{"head_dim": 32, "d_mlp": 512, "activation": "swiglu", "norm_eps": 1e-05, "init_std_qkv": 0.0361, "lr_head": 0.00594, "warmup_steps": 133, "final_lr_fraction": 0.1, "batch_tokens": 8192, "seq_len": 512}
Each number is 500 + 25 x the weight over its row's rms, rounded and kept within 0 to 999. Layers, rows and columns count from 0. Numbers have three digits each. The size before them is the row's rms in percent of the matrix's.

# down: layer 2 MLP down (transposed), 512x192, rms 0.0838, rows 502-511, columns 160-191
# gate: layer 2 MLP gate, 512x192, rms 0.0621, rows 503-511, columns 160-191
# up: layer 2 MLP up, 512x192, rms 0.0631, rows 503-511, columns 160-191
down502 094:468444497507508462498501519509497503481520465530494492497525494505487531507437464482466476543500
gate503 096:538521505470496505462502572510486495497497545512473492508486511474502506544504510506505474519476
up503 102:494544501532466555532480466495549477501499508514521456500461482509515448466467527531531484459541
down503 096:508522497557492509549473470477560504492516507494520478498464445496491452469488508513515473461528
gate504 094:535480529525509510481454538519496509522543550484495434502477492511483499474489528529474489533558
up504 109:460450434482458533500472514510512509510506510485504545477468500496521492482516479468474528488508
down504 103:590542559504528448483507488500484499489513540512476417515530521520468519514477511514518549490524
gate505 101:528453507524507483520480559489553461499505489473574534539518521492539477460503490481455506506517
up505 085:495502519536510517503477487503533494530510471447542519490549507505457472463513563504478512539472
down505 097:498526500485494533469491451501449530470476507533442475454482464502459518543485489516516496454496
gate506 103:483530505471491536491540550466543570527499469495528451538519512483500484489491467519488536526485
up506 102:486503509469452529474533485511524504488506444503467488513515463467533486550505502483523527526494
down506 109:523503481528530487460479488509477506481496532511559490459512503524496556448501510492506479505501
gate507 102:509504482501490451492526461506464497500460497530530523544481529537546499517484501504528484505492
up507 100:480523516503497518483514540475513500514506537492484501498490505467512471513523515509535475507503
down507 094:502518522509473548519473540495564523530551545468471498470521493484451506499514512483508513450495
gate508 085:536505548472503527522484483500490517489480509521512504501503490531494505480501525486506473486521
up508 090:543488528506504487492468479493518516485522510504502483487511441524470478512480481527502547478511
down508 086:474531484521511463483552511506446481516480528467526519485494520506524474506498512478495481497511
gate509 089:515523489491436492490476486555495498480529485530487464504480488548517481525496461507493496506496
up509 107:505490513494483490515520497507496532518480521520491489480486484503507521512496482475445485480477
down509 099:488507488498526483477472469519502461466529486518498481515495506530510471476529509516545516511491
gate510 109:485495454505466510550482508452513507512488506519511496479492519509451517510495484468466543503505
up510 106:528491502496539471459500544481524486495519519508505455488448470520547535498525489464530498504484
down510 102:493467430496514472510490496449532488499490498552535468461447532529497537486525479468520518513488
gate511 103:485479514539515501442521567506517462461518485513486517538506511484535510465473486485498535530473
up511 099:535522480491473502497482512503477500478535475487536479502472512539492488512525485525471507490495
down511 094:513524524498509552521511515519506533540517472491512463443486510499479523507514519537473492495522